Weights of a small GPT-style language model, trained from scratch on English Wikipedia: untied embeddings.
Each number is 128 + 32 x the weight over the matrix's rms, rounded and kept within 0 to 255. Layers, rows and columns count from 0. Numbers have three digits each.

# layer 8 attention key, 128x256, rms 0.102, rows 110-127, columns 0-63
177066143150181087104137162151141136092004090074184056109158075122145052168103174136098175159160129175143172132125118118102120181074151170118122128117213192132154174168143068118147229160121117
081223191069108173168102109118093171126080122157161110090081189165107126212176162113154151200123144130110137105255104090052115143111143191110162142118103111055157053141171118146090091148123145
127164119121166177091157144085098107120153018068179105165115181185152108091179092172162177202162106181063127147003102059135148104102162192052125073127046091180132179124123139165121124158217216
149112083146171113204133132137185106146117114121151180103188153158160164146165150125180079065112092140141167185161098151053179126141156083069150153151114123102221126065147159204105078134127068
155155140143127124104175149145095193135115110155124163054093114152133106155065186144117142078151157205156158101156165063131070063094138114143181151220174080117071130170099093104090124105155062
039103168191199134150113141164086170089155159114154073047170150127187126137109060174179139070095154118100172125077146109156210131203108114159131218058141152122074132174222120092179103083084117
135066121180111179080061117103155141141127125156109109168143058129142121138073149138135083146145110142130157125098132120131075167162131174154145142116076173086109006098165168106194167129110091
087065089202147111114238181142145077144197160096147198163105101126140182171088153117136185125110142122156150154123136163142143063159167085229097170132168075158176202192111077113183122108176166
130113149162118108136207145089105091150054069147144088105084179162149155144075149152166121133057113107176182167196126147148186169124106151133133136128129140143064146178061137113097075201154202
151087099113102196094152132158117152159215162072105233119068095154088162140159109167177225183095103196139226160233144171106108139105141155169140134157226053137112056123152035122158063092124139
155171158137167172123045114121195126094043140170164130103078145146112067187113164116080121210070108099111111202089231137160124152104154087069114188160161049207089128113125088180108190134123195
039131095134102141075000146138041118102117223173153147118128155201216040063100119066202211143152193137114158080176157107116124159118111182103068104112150170148101137126128123095076093116178139
123091132121120153149108170133044148131101111191146196070083169148107156143065183150203088171142135089100132084073155078140189117129152144146111120184150115158105185118168085183128151110131108
106159050181158122164102117233114045194127132177096177136089142186170085097084120094126220076083099161153152101059110098188094115168210162086174145101106073095147090148128129115100111151107177
168097132089130127102166066138147165097151083125147107180082124167198163081138106157175130153093165170097041167085202160171192101134055122095131116158165184131157106159096134091110126165111144
154201157172099106136137108138105183106058177067103130097105127151155092097171123087091121144073165108188144129255093120161168155196169113134152193098156118187125106193094170098085145093078147
111107112087126067112181109124200202152094119111144149160147044085080215179181162166140155159132137174134128142076093063103069145095134153173167097105068125119144129127123174076168043134126100
125130116140113108168130119172126139104121134205163038084174093076081114118110084088210100195066119140104104115115090056145154091185147101072101149229148145081071144112181100048172255082180221
# layer 8 attention query, 256x256, rms 0.103, rows 111-127,239-255, columns 0-63
099134192145093144163121074060102118052092129085127070060109099129125099098163135097104112147109238184091153091170095143186064037079091111134109089087126037054147010185150145148123089152112151
152152180225174176216155168182115101121178104088187073122105148060102200135214195131187144166153108138117219081047192078053086040093147101062163117047125117165093119142188184191166089185087096
164157126182174129171172129172111117217172096028157173145085106154185101074165255058128159064154035163104140205152142117097132083158158140040162106074080137144186143115092114174134095128111168
131137124180131119147195159112154236182148118154075126109066002170179150071069172240180107138188158247148112139118133208199104070100100120153130107136117077137186119153200070097175158118092076
031120145149233196155090064164161127078151145111108093127210172079113138146092160123115113116147095237145053103143080055160202037185055116164146211107130159143133026103133153226130155174198113
094176138098128107155107201164177197136126158180059179074194099163091095050077067140049081151172079162130125161139107127122103071085091192144088112052126185166220121112216160141132051000087017
172152122195115074156089251132128113151176167117149110069100137183136228173066189083138143130089099135150158167153139188160175090186112078204094054114151007118145174187157064123221074110135103
124128110234099170076148137192107133120143044177083156112067127148200171183126118135049065095013126204146126195154131091143168125080097104184101156158087063084099142214115117107099095236169065
138106023222137154094123110163120162122169196053081134149050050118195204189218118161163151197159085142143209082176136150105072173053131182141194109151162105167124125192106097191156134120167092
125071114065165092132133045083103055112042150192095165193147156103116100174128202112151083210096235147089174165049154229125181139150124135044198147229255088115160077064129151130081175146119098
082077063184172100151131171068088163089148094080127189153144143223114125114127157056188122134141094090129185144163188166071132155093096126134052074121155064201092144090150196213166082090231076
107113168235175010175059130061093073140096179124195155086148152105150134022049135081168139148118174106145143162074167105073130215196059169207146091126139171164070203171161049120229121017111085
162117190137153150107138085103156095185076124132114157082133056126042079184091156063143226000048101153213208192106040053148135078066184255165129095130110127132101160114089117167185130081137138
176147115107105176153128147084095104141082089140255092084111128132141187145127101163128110103081138164047067174106089111134091080098123131115192162158109175078221064234000097165071155185182117
103162066220121060183177082201119190092069097046050114142089072149176144072153076218146149107045112085192185021161180198109100071093071215109075193116026114061085177209122160143061032124147105
155118141125156119034086196080161122216058023128092175042179131072134083173170203150086229070174173097000154158073053106109135195171093092202080099104091108145151123079106135067124168195255073
229153166075090109211141125105083106146122248117140091179184139078145116205106143084180117145071079135047123211163047136163102184120135177073098063163180169049158103050118151099179235095151146
144161156137124093109105102117097115101148144100095106164174136106100072082149113098109105095141122137097120114114151145087137141118161115155147086126184157101105119127142138103157159104095133
095133115143180134153114116133102091121164136134113105115093152157107161116184170082103127102127123123132162124154140118122119140089119141167120125135141121123132150160148152124161127153126133
110154123119134115101149122126153158145136150135110149100113133103171101137093143128115120098107096135130126163127144146127137152128071095135087135098135129136102115102106111096159127147157111
156103118115116102108144112128111130123110100164114146148128117173140120148122124119173144126138120098109131173142092136134114128152095112128106139122130109094136148147086125114122147087139146
128152115088137095110126100126160141114119141132108125151149079101121115100108105111106136101164136153147146155138112121139155101152100118116150131100102149146151145130157146155138105163147118
146189119126108113126135108139152125133112134147112102113121109105131133125146083121090129110167117120116123194139130124135105138098110099149110149138078146121148140160157134098100149111133099
123171111169125113107083118120119131159127152119121103132141116161104104100132149114131135152116081115133188134121166109117145116108095121156151129111129166122147147162150120158130120127122129
105124115159141145136149118156124164145142118116125153110144121133124160126166130112112128151134121128146121163141121141146137117114118112168133101084139151143120143150151093119176133147141105
158144144124108137116120147119107143140160113084168147133095133109169153129102144113175125138160118113134126132120089178137098166109131155086129144147108091109130153143122112104111122113154157
113111120119085154103142104150182148125122112156106135134139092153116131116133124137126126149175093100102158173137138143117175146109119086130150115145169138123103142118095124155110099098144114
125099122145162159156088141127121158138163153109123127103170150184090169092137141106086095089123130159154134122146177100151174111122138124135136080132103145153113123147125155159124133182141111
151107166153136109135099128104090065125139131092154162154147122133100134122117108135098115097114126149152125097142136138124118099124149138148151108111124121107098089158145147128149099121091148
105123136138109141132125121116114117136138116141132158164171105141128138134125132073176096149157087134115092154142105196103155111110095123161096143158077104089160175149130111121097144089128117
112115139135121127144132098110156100198145147070099120118163106132109118088129141126143057103130146149130132125124159123155125129142162133143157114173146120131113087146134138108152149129083151
101115121068138133107110119099126117101099089160119145132141121143147099133120133154140103081146113130131135150124086148159150134126120169140102130182109108107164109107157116085078135136120165
108100097135135134129120106113148131155121108149148176148120109097149133158160089124125103138112138084106155143135118110147112143139129114110145108164092105113126130108153118103084157131150152
155166173160138118134111121140121123135147139150129127183155128102118134145168112115158133163122118086109162116098120123128136100135131158156178144121128147106118165116120094116135131135111168
# layer 8 attention value, 128x256, rms 0.158, rows 0-53, columns 0-63
123159024119094152170054150088140129061154081131073128097101099125152107160126156127120094128087144156193073099162085118144138133127170114111100118158112086180135119143174116157125125070198155
100084113127170140133106120124165129122211137147222055130127116180164149154137098100150141133088061104149119120166135096128063132106178024209152101152107086138131100098168115186200149165150065
128158132100118200103137157154114144148130090128130084115088143098154116169163133114087128103148121151173183131162111073080209115119154178123157074153110142104163197112100102111102149180135098
121139136080160096101162152164095140133143116115108164115108103131130170165121132158159042118114157082147186116091108094135126119161160073127152063167122156080069091138141158169146126122149118
150139169131187138125119136116115159196120074151167081125071078202141171081110093095174117085158141163114177085111059134135122144112105136093158138076095128064098111098153118135133139030102106
147044053132127153137196120048145128083132128182098127108129125097118184119131149125168119168057132134160142131144110155170146106174155239133136057115100118146113195106105123126183138141155094
111122131130083163138189099142116168147081099135102122107206104119146053099118097129120116106147143127127084059062101148131107113153154154095163150150142089162095112173132126102090138132171198
154154075165136128160121137115200078105108134094141119118133053152085158115147150123132128172178112128093132152087192152127129168159104136140153090124125076172112124138118136120163132136118125
080143146154137205118079163138170148134143172100165093124137153159114105073105156133093130097102090144092068184062083121141113206142109145108095081139099093174112142169060110199149146116186158
128123189148142169136127110133182102164082170108130110130158094071163090129115086167098099150111121117147177131083135127107059071125128139149122078156142138149164133059143124149105140184159145
169113091158121097103116091015121076113071119161164151125172132146156080147091079110092164118079151134073167168128085092151163094052159089103121089120126173127180121153099096080136077135125124
137124193076073167137110162132138134110124139184112042122204100135140167070109153086147123147110159098164155132207113116066098021138157127094120171155102136171048153154060137173178131128157118
171080154168140139136184137142105105120215159154154103141062192161146121089167141142214095112149147147123136132108175085102099123124145130125155134150098090124067215117139105104116128142084108
124160159079165144154122136152096102099137112094082095062149198095104082098141115136103161140177091140120035134087121121203111094120124149194087073086180107085132114137125131085107191122178094
135115101133132160115138070102130098149127125128091081165160102156087149173141116080124131139058200114137125181130098060144203136119086134172189129150072203179081153097183128080164159142176196
093175156132110115106122128150123134155170105151105109097101095094141158133138150148152139094124093081054136129149123086099143191115100101147138122157164138066136124099128156187131164149117163
124115145102102104114133112179095061108135150127124100086200120133150180124195167106089132093108128056173200131145201140100116087172151100135128178121099123184134075181141108139140192139166136
112127120098184115155102141099120119135146071087164137204130082164110134133119125085119131155132129108156109167093183142086121155089171096096109114104087165111131115112171116132156145142128172
089183123110119171107132130069082139161158166120158112126169106136107120164099198081053124126136146113120168125089132105167108164118083115099162142151102107084150185152075097122103138142127088
121180102121140204137120136077149174131133106129079153135171123092140058078115138135108117118082098165218104138163145132155151147108102173098070194142123112161138099150080093149118163172114129
152115143141127069160189128177136085130121097133200134169124088162130149172139169104176163045124181215118187128159188175180110122086093109104139104130087160139157145116103101119154066047148138
164184136129135096136119081143139174117097115092152231108089186114123132154151090091082152114072105150111149184145120086118135138153110146119097071089060082182105120089114145167082103150139137
113079106182150199142192100138091069104086150159092119102139159119148174121136138134174141126126132127083151162093127143193138101131111075152149110133174125144114088111083129121190167165090168
116132149124083130115112094095102118126081085137112130121103055137119131098125192117121117157108159125212149190149116118038175139131118154164174135119207122122146093090156098128152178108132133
079056138128117104118135157094133075163104079122117088107139109085125128115051198181064128105089098124161131128132086103073063198172123144124102154173140153195098112146053125149074144135121142
155142129146079156137156132081096203116107070068087155159074127119111140122147191103143153066185193124089151073108123090142103148162094112182155148098107171192122174120181140147184158141131145
137148111166064138147088179112146104107146091104092168117059129139159082196167158171103127152115135115054132158132112094165116162153158114191151151143164176128124071114078146156145155104156148
153155098193124096131119112140142140177068058084098112089141145090108127142078097105086130125131176096141092170173151126114126136155138103132065092128120141088128118107139144064041084113077119
121161090173190115188137127124221124128116160139118179141114105085139156187183149105118144069121144131139103161143103147167156083131106188111171115145158137109139099168162158126119107129250123
140073072142139161119074176202107113086108157132111136140101119165138138133107093123150117179098090159164134156168113052086165143133107112121125148144086099137105054154146119150124187140095177
094072128190120063127080179095142117129151088171135105071178050139151135147150167149077162140132155182116094144115116073071166045116155071136158120125122098085120113141126087150169130124124106
185173147128133137158133109125118085177118157135103077175184164131164169121151164193148148140119142148084187121102162166130074171155089051139169135210108167186120134079092156173114180040165103
109152093082169160098156104181166110126191128168103113172153146105132107110124112188120098101151142127128131131098172133100159116127131171172107189137117173133038178104171132224140121123090092
088101151138120140158122129134102187110114181166131096153124092099108068151142093152167175115137143128110116090136106122101096114119125146124081106114070064169127186164124118103135147150074072
094157115057177210151135233160091113119084087092130169169158190145130110129102092136129115078161133125221129099079097167139111131080108112153131086127147126083118061120113116102137145133128135
100107070160075152124102133153144133127124157204144187125134170139135147111200163183116136117152094078122111141091100085134121085129106102151150104175104146110085180143185170105078142086053190
091112140121212107153205130051097131107093093089144132120157096114118109086130135127117113119150139130126127152150126114202139142110132175128122142148127125153148076132122164152160085129090121
123094062160042121150154126113135138147144142134119113090147126126116070110136118133136113180107140115105126042141120139173139080143106159136087157133085161148112107098099150106117171170142085
138161068170144109138140114114153099080155116081119117113125098181087111118188114127159129115128099117121088164104092060140116114173110127115139153183093202120098142163100180158103119100077139
090158107139106097088171108143144135073138155100159117156126115122126132131102121121139117139147145126172170174155181134144174067142160097157166062080098113132098103154117144133098127092159135
129121114111141098093118173188118073129179065130162099107053157109127158125159139084136127166156170169070139186115080109125089141155136124105068064123152097129069079174128108153132134149129150
106112215104068157111141164119139109104131109168170128069110121096103159109127114092115121163148160084114138126187180111170211204162107075086187129148193101087132164114210121197147179105137115
106121089090160142143118131029128126112122107109094127109130155157129127119134163128116127137119107042118090179148164110118144097139122171096100074129125137126136101140152105214125107111104118
150149096124154106092144142110136128155115186139163102107175117157094099114125155147101105142145099112038129107147111119136148150124175191129111140075138116128155095137132096115180148131174129
100079113053135118156114172071129207149105169087153161143116120126099097113131090053081093170130148128113141210125105180046132103067143079136188194085184145159157117076100162110158149107108151
131142139093121185042177168113117096179130129109091146110156129123169122093123147175175086120125156144152129115169201103130111118130100109076110102095123143097109145143079171182126164133194101
177107138142143145139161170159146114151118125124127162153165134133121173159123120109083136117149133150076154111155138097054118107089110175103129105143143142093142177160164142114111103130106146
112128109226136157130140154132093088121151102110132180114147110131095122205103126068145133142119134106110090102123139134134146131126119113120143209124131096108106092107101138140079144092126177
152100108112166138113132110117120105129070024118147148135132089089082151102174146201195170104160095082119113159121104131118089098114136154066125074173171147157102134136155095137108150129074108
108126164103147217106107155120110116140187080138128119216163154086108143091136094108149133140175141119161143090116126147136113073174140153127115145125123160164203080119139063110123080099081127
070150106100154085099086155167076133137133076161156188092184086130139140107129144102145135141138122124106133193124089135135152125132118091185121124125108168126142133119143135134161162154164148
131106118129174096125093093107071097185148163098123063148155144166139111193171182208120194177091144112082125199147129107134157137144118156084117111083134156183150046115153155120089146136124119
132223161165150130084078103099119128135104163113081146110083171139117106121135132172125125117162091113144118119134140181102143082136148126099159125072153074067095156128124118091169070185133138
169157106157141137067138098141120135143174111157137138096090103082100074163090145101147166107115090212155120099168128097128115141126108157170114116052159102128108141135061120118111135096080110
# layer 8 attention output (transposed), 256x256, rms 0.264, rows 0-53,128-181, columns 0-63
147175203123122199152102127147091156178103182138159138176164143110149122149160127139132182128187117163111117126092127114189158150191137179122136132083111060142152144103136126118074166134132157
145080096093204129133103104104047107131173187087029067119151139111066141098075121094039093127121152052183068076161108092156152062121157107212131127145103096153113153188123120106127135130122099
062113112115069140132125149105165148077185235099148113134116123099052119126101103137145071129121123109104160111152130083131090126088102157121085126138106106099173108125108097156125147084082128
100143090110126141111112137188155064110077132133128108150179141177115152116112127179122152143127122115157136130137169135111134204134137151090094189167120152136125122119159143138096129119071142
086130173097122114137108138226126118172120163171120145104106187183124081141119225102089188140101107078119151152142101184172119109108107172142134138108080181233085142173141078111166102132123172
120110160159129179186151119112119150153100088128196148137147136200114135130107106170068143122053124097141115132141101060147110122093170094100098124154135114130133186182136096150183093147144160
175128082107118135122100129087120117125140117175143117119129125149060169159121128169142141151089149144151101219158116105160080132121121137137160123147114074077147077170140120113161148112110087
114119158125129072135173093152086167124112145131155131168183161195095155176106097170110129130168143140149071112144164125123127100081143124077114128164069128140106099162136097084152158131105150
061086141196113129057152127114127096114128095142061103174063169117142142174108159117137161125081169152079115135151117150103150141129111185159111100177093135110151118156103171099143088210120123
099085077093108146095137186155142123115143127137146134098137146170145187065126123098078163083100099120091125226177109176154196134109097080159144142160107076148074125161163154103092128158020144
181080172113106140154104057107200152139054122109068125234142162151164125146163160129141106166143138139129079216116118145123077128154129152107118143134195118072134101136141117142099107053108161
138086172123151060119116160118165120111159151099058125101117145103102138124132108085095092102178064130064134147145095055181126207143130152170150138178141117096128179101126193137127126124093143
100155125119144080184169116122175129119066121075089168139148176130207105088081091121102109086112110126079122082138122138162126152125105069102119114095143162151168068083157122109211119128140149
116084166128123093110101098137058115129101116125038098119141069086115161170145043133123158174126126149125187143142132149189183169064145068128123164139143115171199144102168076145116100103126087
100165148129185131151079111140148159116119127103116075206065152120153133126132159163086129114117150175100181093144112113105143154157153099131128115069147155082123104133102140114158099036166095
160172115149138112123136121145193149069143174155116124116175122178129180146069143128166145166142175193088082128037054138088204203144104132161122126040092099161157086100122052082094020079141073
200097079162071132124129156002090157129093131107107125117130179147097049094177149169141106176090127193079036086082123108091140148110151110209143119166170158157133145164182099098174144095084070
097124082106071147130090089121154167173087126122100120105078103119138124133150051115136129104097157123097147087144126072184167081187089133092139138151139169159115116191123153122102032074108044
178116135114126124171135121073134128064128106096156132122148166123155139139103174148106101185145153086130143170138136073113149150186110112169152075123098094109102178175196133190213163166114097
113110116108079127154182147134155157130169140106118195176153155091085138167121114127072159120119129084141132087118112135128094106194174131082094074062170087194118126117167141145195166140176098
162116155160177131146104112104140116159119142141106095113148077158104134153141089111145093133111125117132151123103063132126134174124207190088113059077147146164107120099140191106100161146065165
139184124156122148181113144058139165099121112153106137112135143084089092111110082067194173135132094092104142091185094177141148159199154106127071114099160131064122137146141056087099151107199138
109121125101184175212135153119192173133147146158100163112175096140167131169155126150066124148183130069108130096194147095114124125099210151093182149172104084163084087106152163116165193145163119
160125068125210138152138105169166123140155158126146164131147126117123118137147139146155141141153144125159105159141138129176123116135145128076082122155116179111083173109095189172082068129100132
172155146114105122090065156139202131173175134133147103105093088156083152112168145151139130172202162103154150115048148073099166122131106105085165059081089090104137172128108132179171076150166188
167125077083079119132193196158127122110162105103155149151117126150127067090174146096056099109118083070171130116093086161058121086138074115134170138141148070110099147095125129097096173081159108
149130120174142188162110145118139097161106131096135118049113126120121132068086100120162176115193119165126109162099127142121197145162155117170106128120154134150082118126111159095174120175131155
110176058091195108093099145214098173179144134183154197160137114115147121118129125145145174091099085171157197086097168108171140142149102207193183191113158107091132122119189106121237126114155126
164152104145179211086123143100122144140127157165113159116140131128147141157065110152168066131197138092192107150148154090107129182121056169156070151172126094167166100137130095111114170104123053
146167161136120080075150129088149154127091084175217080102155188096080131111153127103203144143135165053193131108153152192094151123090223122087142077130153145105170110143115144113128130203170121
135156097145121159103126120126112154084167138143090144137103110123105103138141091121180081139126135055124107142145120165171143148123083091091125161133136075136116128121178101168080072083073074
116098091144146094141164170147092141198104135172082192089154135123155170151119161134106102099104131140088181087142176112182130099131120181159160086106128082178094177187119119158124141108181104
101181087127136143106123169109138136158091180160157096118119061161152123150142141134163126142120109050127146134132118105124122109054148141135135186127129125114112143178123116079107138108140107
177114144154127225159193148181096146106167158098156171155094107162153118196067122124154124111118078111111163149187112149136121104149130148126177074123095135110207162124088108136126112140148161
127145112147084093117126141111160097079115166116138131121136148123093071179155111158136098131081103214132121035158133135081157128157179150086158053144153158158172131144063116078154110110040143
137174177170090088123177103101121069075231160090139147191168109082115124130109130141115102111159134122170140096131140145114105108117123103155116183069077084140074114142178098100107119126189115
199124134146100065105098111194078163088151152091163142125145119077145124106177120168103096084119116131109146114116128176106137115139125156119112138179200099099122216099061164160109178138083167
067125119147135172201146120116110151128153112152092151085146107130190120111183071154134153077176115143175082085117097161096110095108120120165072075143116115123159119096151146147190151134135159
121074060139125149178110114174123153152140071087127167116124209159179100130091090122114094100113149140122146135173121107136152147122088091086140143172074122138110125170140154065036084113202123
169175138060146067104058093112105095124145106172116150189108087168122128100115125118145113102148153090009068112093154104156106195158101159085164173146202152093139147139117158102140125154080133
064159136149144108122106115127140209190114113186059084092108127167211080136151140107156060080142103113174120059126115193130089135078098156123112146113079086124122134087163111150150098138205126
162153085196170136128094100068139124144099155153075104142149078129159165135118220134091197134106112134106149117107123101148078057051094167134106113152103125128137096112153139177117077173126124
179146162160112128149113108132195131110127155164148088044158167100148114141109111132198133113085115154122141119068126192133096087110131149094179112084113111107072115179160143112187088104088119
107187111148090165167088137175123114108158072129095069166128165101141121111106155153166146057113105130111111125166123130118121164155168133131108070125190201075164173151148194148156130194096098
185139110092186144102135077181154093086132106124126104141142170077133101185145114142113159125109146122188125062138145109150092092153065197111119024184170170168119108108135127133086227123115138
085126161136111151161067166092092100099148137161159182199124102196107112178060178127149201103124110176122139172159131155130111154127099160120087127162129134124077089130166176168142147097137131
068215010129116163190122066073208138140120122156186133149081054143076128071078150077185112128124076082137128085138133133124179152138106162156132095118109186151132137119173184162163157111121071
125171098137097122124153126200159184111139110185081132157113080123145163127179133135117127153139156146157173148157056108142071151047129115132107127117120116217137100122170183068169113143068128
081149185142094112074095200099147115108128099173103161156187088091138080079137121148098123112206134169131196120209078095102141123134107086135112141113119122098124141112179129173071114154141105
111085160136133135143115183136112145098107162112105165130110160147089102093115164175122129134114108141152117133117170152047089147083110131158073151085137125115106166187100166167154108100160184
176156114161154102152141052105119118087150163110083138132167177174168084080166136145102157119140168140151103107147172111081148127114143106093136131094138172105130109074159109188106091166098162
096155152113125146076157104149170105175147111084093071126116134078102143160130167139097131138180087097090146192177112111113083209128171109154083107145167053114080127135143143110196135145115174
135135166122174132127148172159131193170071192072142075215135110095115068193118128122190120157116157126064173159102112031092148158073104078112123106174199058128173112103091164133083167104121092
126110095122137150186134145128161149147129094129159165199174163164195181136182122165128135185119114090070077098101117136137154168151111187175133104143137168127122120163126113133131113100100083
131151129152139102124158139160134100129161077149124100159119161134103181108129118144148193138098153151126165074122138161140055116177145118110124085192130103059191143102171143089145123136087109
111183160142093101184167178095194090095107155105161135142068119114181128098135131129150134157164106176120138145126117119088137091097130149093146123173123147137093101086122060095149158140118199
147111154138168138111099080108151110068117143137158165114082109147155125088063115145095162123158142132172150153111121133162142102110105119149146115099133132145165112087171168130134121105193113
122131091140133119104097143130084100179093106106146114112073127081084102088104125151097101189070164108189099128180130113147112089167096087142126121124097191150120115115116150098163134122050128
144130120144102130113114119131109133099114121089144117098114079112194145118121099126119137122124075116105145107168147146122165138088175125095143113182122125130133162161100106145141141114108084
143116146116150094124156136140137120121117134092065095149030117080134125086152124094155180106090104157133161107135102129165137136127151128090165147129119148099116129090201144125099099105146114
135154113151125135175153097137119130131146155070165150093114126091102160104149125123159075135162127060142119157161117159108089156135143152114141141125086136090071173125149120118148146153132187
131122129157138153116138102127207128160159138100127132109164087102090153096152107067105116161140135104087157167141165134125112140092104150105152119121120117132134140145058114167117131129117201
109117147076114129201093175146128128142187116158150120066136186135152165105114145154155124153128109155120161102132196150130109095114119119084120089166120125144095141153131071161128197120116128
094166126109123153168108142092222163109117114114145128122133182172174110149135091136131128131114138137107081086101147131153089130122098129099117158125054152091131111119170146107144129146181098
143144116157104091142161184154177164044092111172156143164124149108171116115116092099117125093103072100159136091113096109165182168068154118103115128123098112177122142152112158085132122135117139
146153094079109133148173119136130089114116180146120093082128126104123068139126192147120157116131126159149141068106102111095116097146134049106125121169129187123121090127136100102154104100138137
120087110119107118112105121099126124097110150135090157097154155143123184118162155110103126137131093158118116148111114056127106142159105088150139136131122118131110118169119040131140138160161164
199156122116090076070203137123192117127094093066090130109070153115128158171103159171154214109160125075121163087149150119182140112161064107147122117087150161151112119155155097102175129109163091
182138099105138141084110065076109142095110077135172150115080118078128119150164106127176150155117101133121140124151111171121040118112078142129136119131122189132082101085165126140118142139105133
053174152107139116126120160075136082200102135041104113103074136113128190113160161115058096121133143105118130126131134099139147112127135109156172121139137131158128106087136126087153104143112144
116120118112096180090152118155165107115114155127135114167160119115114129107124107108137116163178138116074086132139106168120140125148114133148124151148097172160123113102109141165103118132083151
152128135089146133087140154119121120134112147142124140182136143152101157165141121111107111159141117104079130151155186121164148114146159142106126138099157093085142105161083141162146209123126163
140109115099158129093147102112164156158103105116137133123113101149181169128121175147165178142152097194150156120120155135171129140116090119098104135138135101172090119128154128133107162131141104
215202119115184118117139100148148110085159081084096083145083109093180134136160196140128168092121102115099173151081144155126204141136132162164125128118126124159150141148142182099092160143158112
099112120160148136146135195073080157118138143118179134201164150151094118151123138118104132174145131108137122125158156103101115122140126161126157109124168202087144139152078092129133145097132140
117139125067126143118132161175104133085136144056135059125121165150144107144153101153183096132097147150080151123118094149160169101054101115132127130103070151177097115103155169117128140075112106
127145109100128117121161130132185156158065136143137138099132115122150128124129107133149165150072183121167134120098130143076142128074087124149129102143174160107140103111112104069153118121078141
135129143048108105163093112111119149109157076150193104085132137110122101115097148149104106121109147143086107144090105118127152116126076079151099147135092101173166132108160139146150183143157158
123185141087166116180088092132127099146090111153117095074100120138150160112164111145148143065123116138101102087107166166129122066197119122156143154147079158159089070113109130053141121132097156
157143169113098121070114085094109167140122111092100131103163175099168146111127126133144123148138111077101115094141088113140155095148119167133114106073096191183157102141116124144180105163099095
191152125091130137134119117111148150129141086103123107165082091124153142123157144148137105119079130160124122163152175199117127147074134123122142103151155104117122139148074138093135146127117142
122125165155169146122142115146170127094128086129058090110132083146101131150111110119138128169139131105098118125178123133112111130169169148109117128108108101112108136127158135117105147122182136
126119120109119166097148091127149108153105149129124075150140150112113113147170112143101086122127084161104106136144142105157133099123069115134145145149153183123107147147137196165095129146173146
100174149121175114180148084149206150127102165149088072162146091114160126165072153142141175132153110114090126107098131108095111131181122095155109168145121131143117158111148153138141182164127134
110063095108102099103132166127079123098083116113145108160106151131104172156119174150114156082065174123152184136054168164119137126091118112136154062117133112093181068127099090123141123096118186
057148166110156134167118108106126145127100160156125082112163181143086125161125098162122080116155133098105091152068128078135109153141112133150120140153117184105115084077092153112145115163101116
105147105113118150102154132067136100116160153115152173111141131083160141134149160147077120106141112132100192117084122106126090088147122123133111155106134182173088103065149156127145142148114161
106168130075123133155086143117145090119111096082162110103083166148155146097132130127124130129093157135115133146158085166141095070107116083144116199136170115179175136145117168160177103149136112
121120104156139083066115079156142148111114149137140126106162118131131144131080149144154187104144110157138117101120088115188114087124151167102133140159089112150088168123158133155097150132163133
125102101084177109096140133099110133136110137160113097126091130133132136125087141141150175180100142120061115115122199128161116150114147129145109132132156175108115142144186123094115156092064165
139134127106142100065139154106134151179095139110150128164076093130180114164110108142113134168147106104107137113159148099135153173127117124065117098144056140142101085123154136141114156120137115
120147077109126104069105118157108135136107110159080135117111115139104103094119153082141116166077127102121140111094146131120080147125122132145087194129137145094069114170124132068111090122140072
140132173163116125088133095116100129125123138183150083119162113125135122093075131148082132144119125104138139101154124127158107116133142161065111092130095158119142120098172105161118153170171082
132125192113105155123140150103134101162169091151187155114123112124129112105160134116100158119158141119181187196172117161096155148099131103117099114110100146150140114123132089121122141119144094
116070122103163124146112135142113094157162116040171131115112161120117080102119120113098126118103103197111131151145183118101140150134126096115113116134064127101145083127130134137069154129110134
152109088063104160082131152128120123198156170155164173134111125143170133080089124126136119124179149150157107162147154106158178179159122142162123184135115079145116184169130110139139083134173129
116118120091108052130139145111127172089118110149104119104158102101130132125082149147095120196157110115107142146181112092143156128138104097141099141124150168163170168109099113097115130121161093
107101097152146100193131149145131090159124127140159124125079125134119134101130095080087117144129129102139141104073151132086121104138076092137102140145081153156141078089105144113154101121137168
103156182155135105123030149127182149150169104118142097146147114089102108113134141152139116126099132122122119194127154185089106132124130118126107124093077135129139111049156133056178084118117104
148143147115136076168165104123170129162116153118130075109183086060135168133161090103155159079144155135154120124124171070105111111136138127117143143157115097133114066077130136090134112157063188
159129137152169113107114137153176118150121097117094116157145143107177110127143145124191164170130088142134139086177134150132151122170126168120143087172149131183142151114138141119137094175136111
170124105163167152093151120183099059149132115123154086160136120157177134090092114104153145108130142090117122127163145150130176132169188130128136105110151127083133164187092129168105173146189093
149110117161107137117144125148164118092101125130175146124120113120155173109137117121147192143174122122172068077123145144103121090140111174115141105202160094188102157143108085094095142128119133
113159116158089132098155145108130153120183085097147141093115104166147173088116129133142141086167154119156127086162076151131125052107160166116126143095075115108149181096166089154146110136164088
095140157190151097115102130152093129120121074117118076136136108157104096131095120143126146161116123160099167127114133151130161119146131103172119062183172207187131183124134172118116106152125099
149133131106109132112106129154136195174084153114151160133098128120167126089119108162096080139105158117150098150100146154144131096130132092122147114089120181128173098107111105156139147153167096
146141104139107116112140080155153113128136131137152173149134174144139148121147136100100063170087113144105079120097123123155138152091100117131148152111149138103145123127147140153132144108135135
129140175179147106093113145154193126136108112114139119108101154169141117087131162176147144121132137134139143104105141083120162143170152114140150145069109124132155138117112096128136116141134117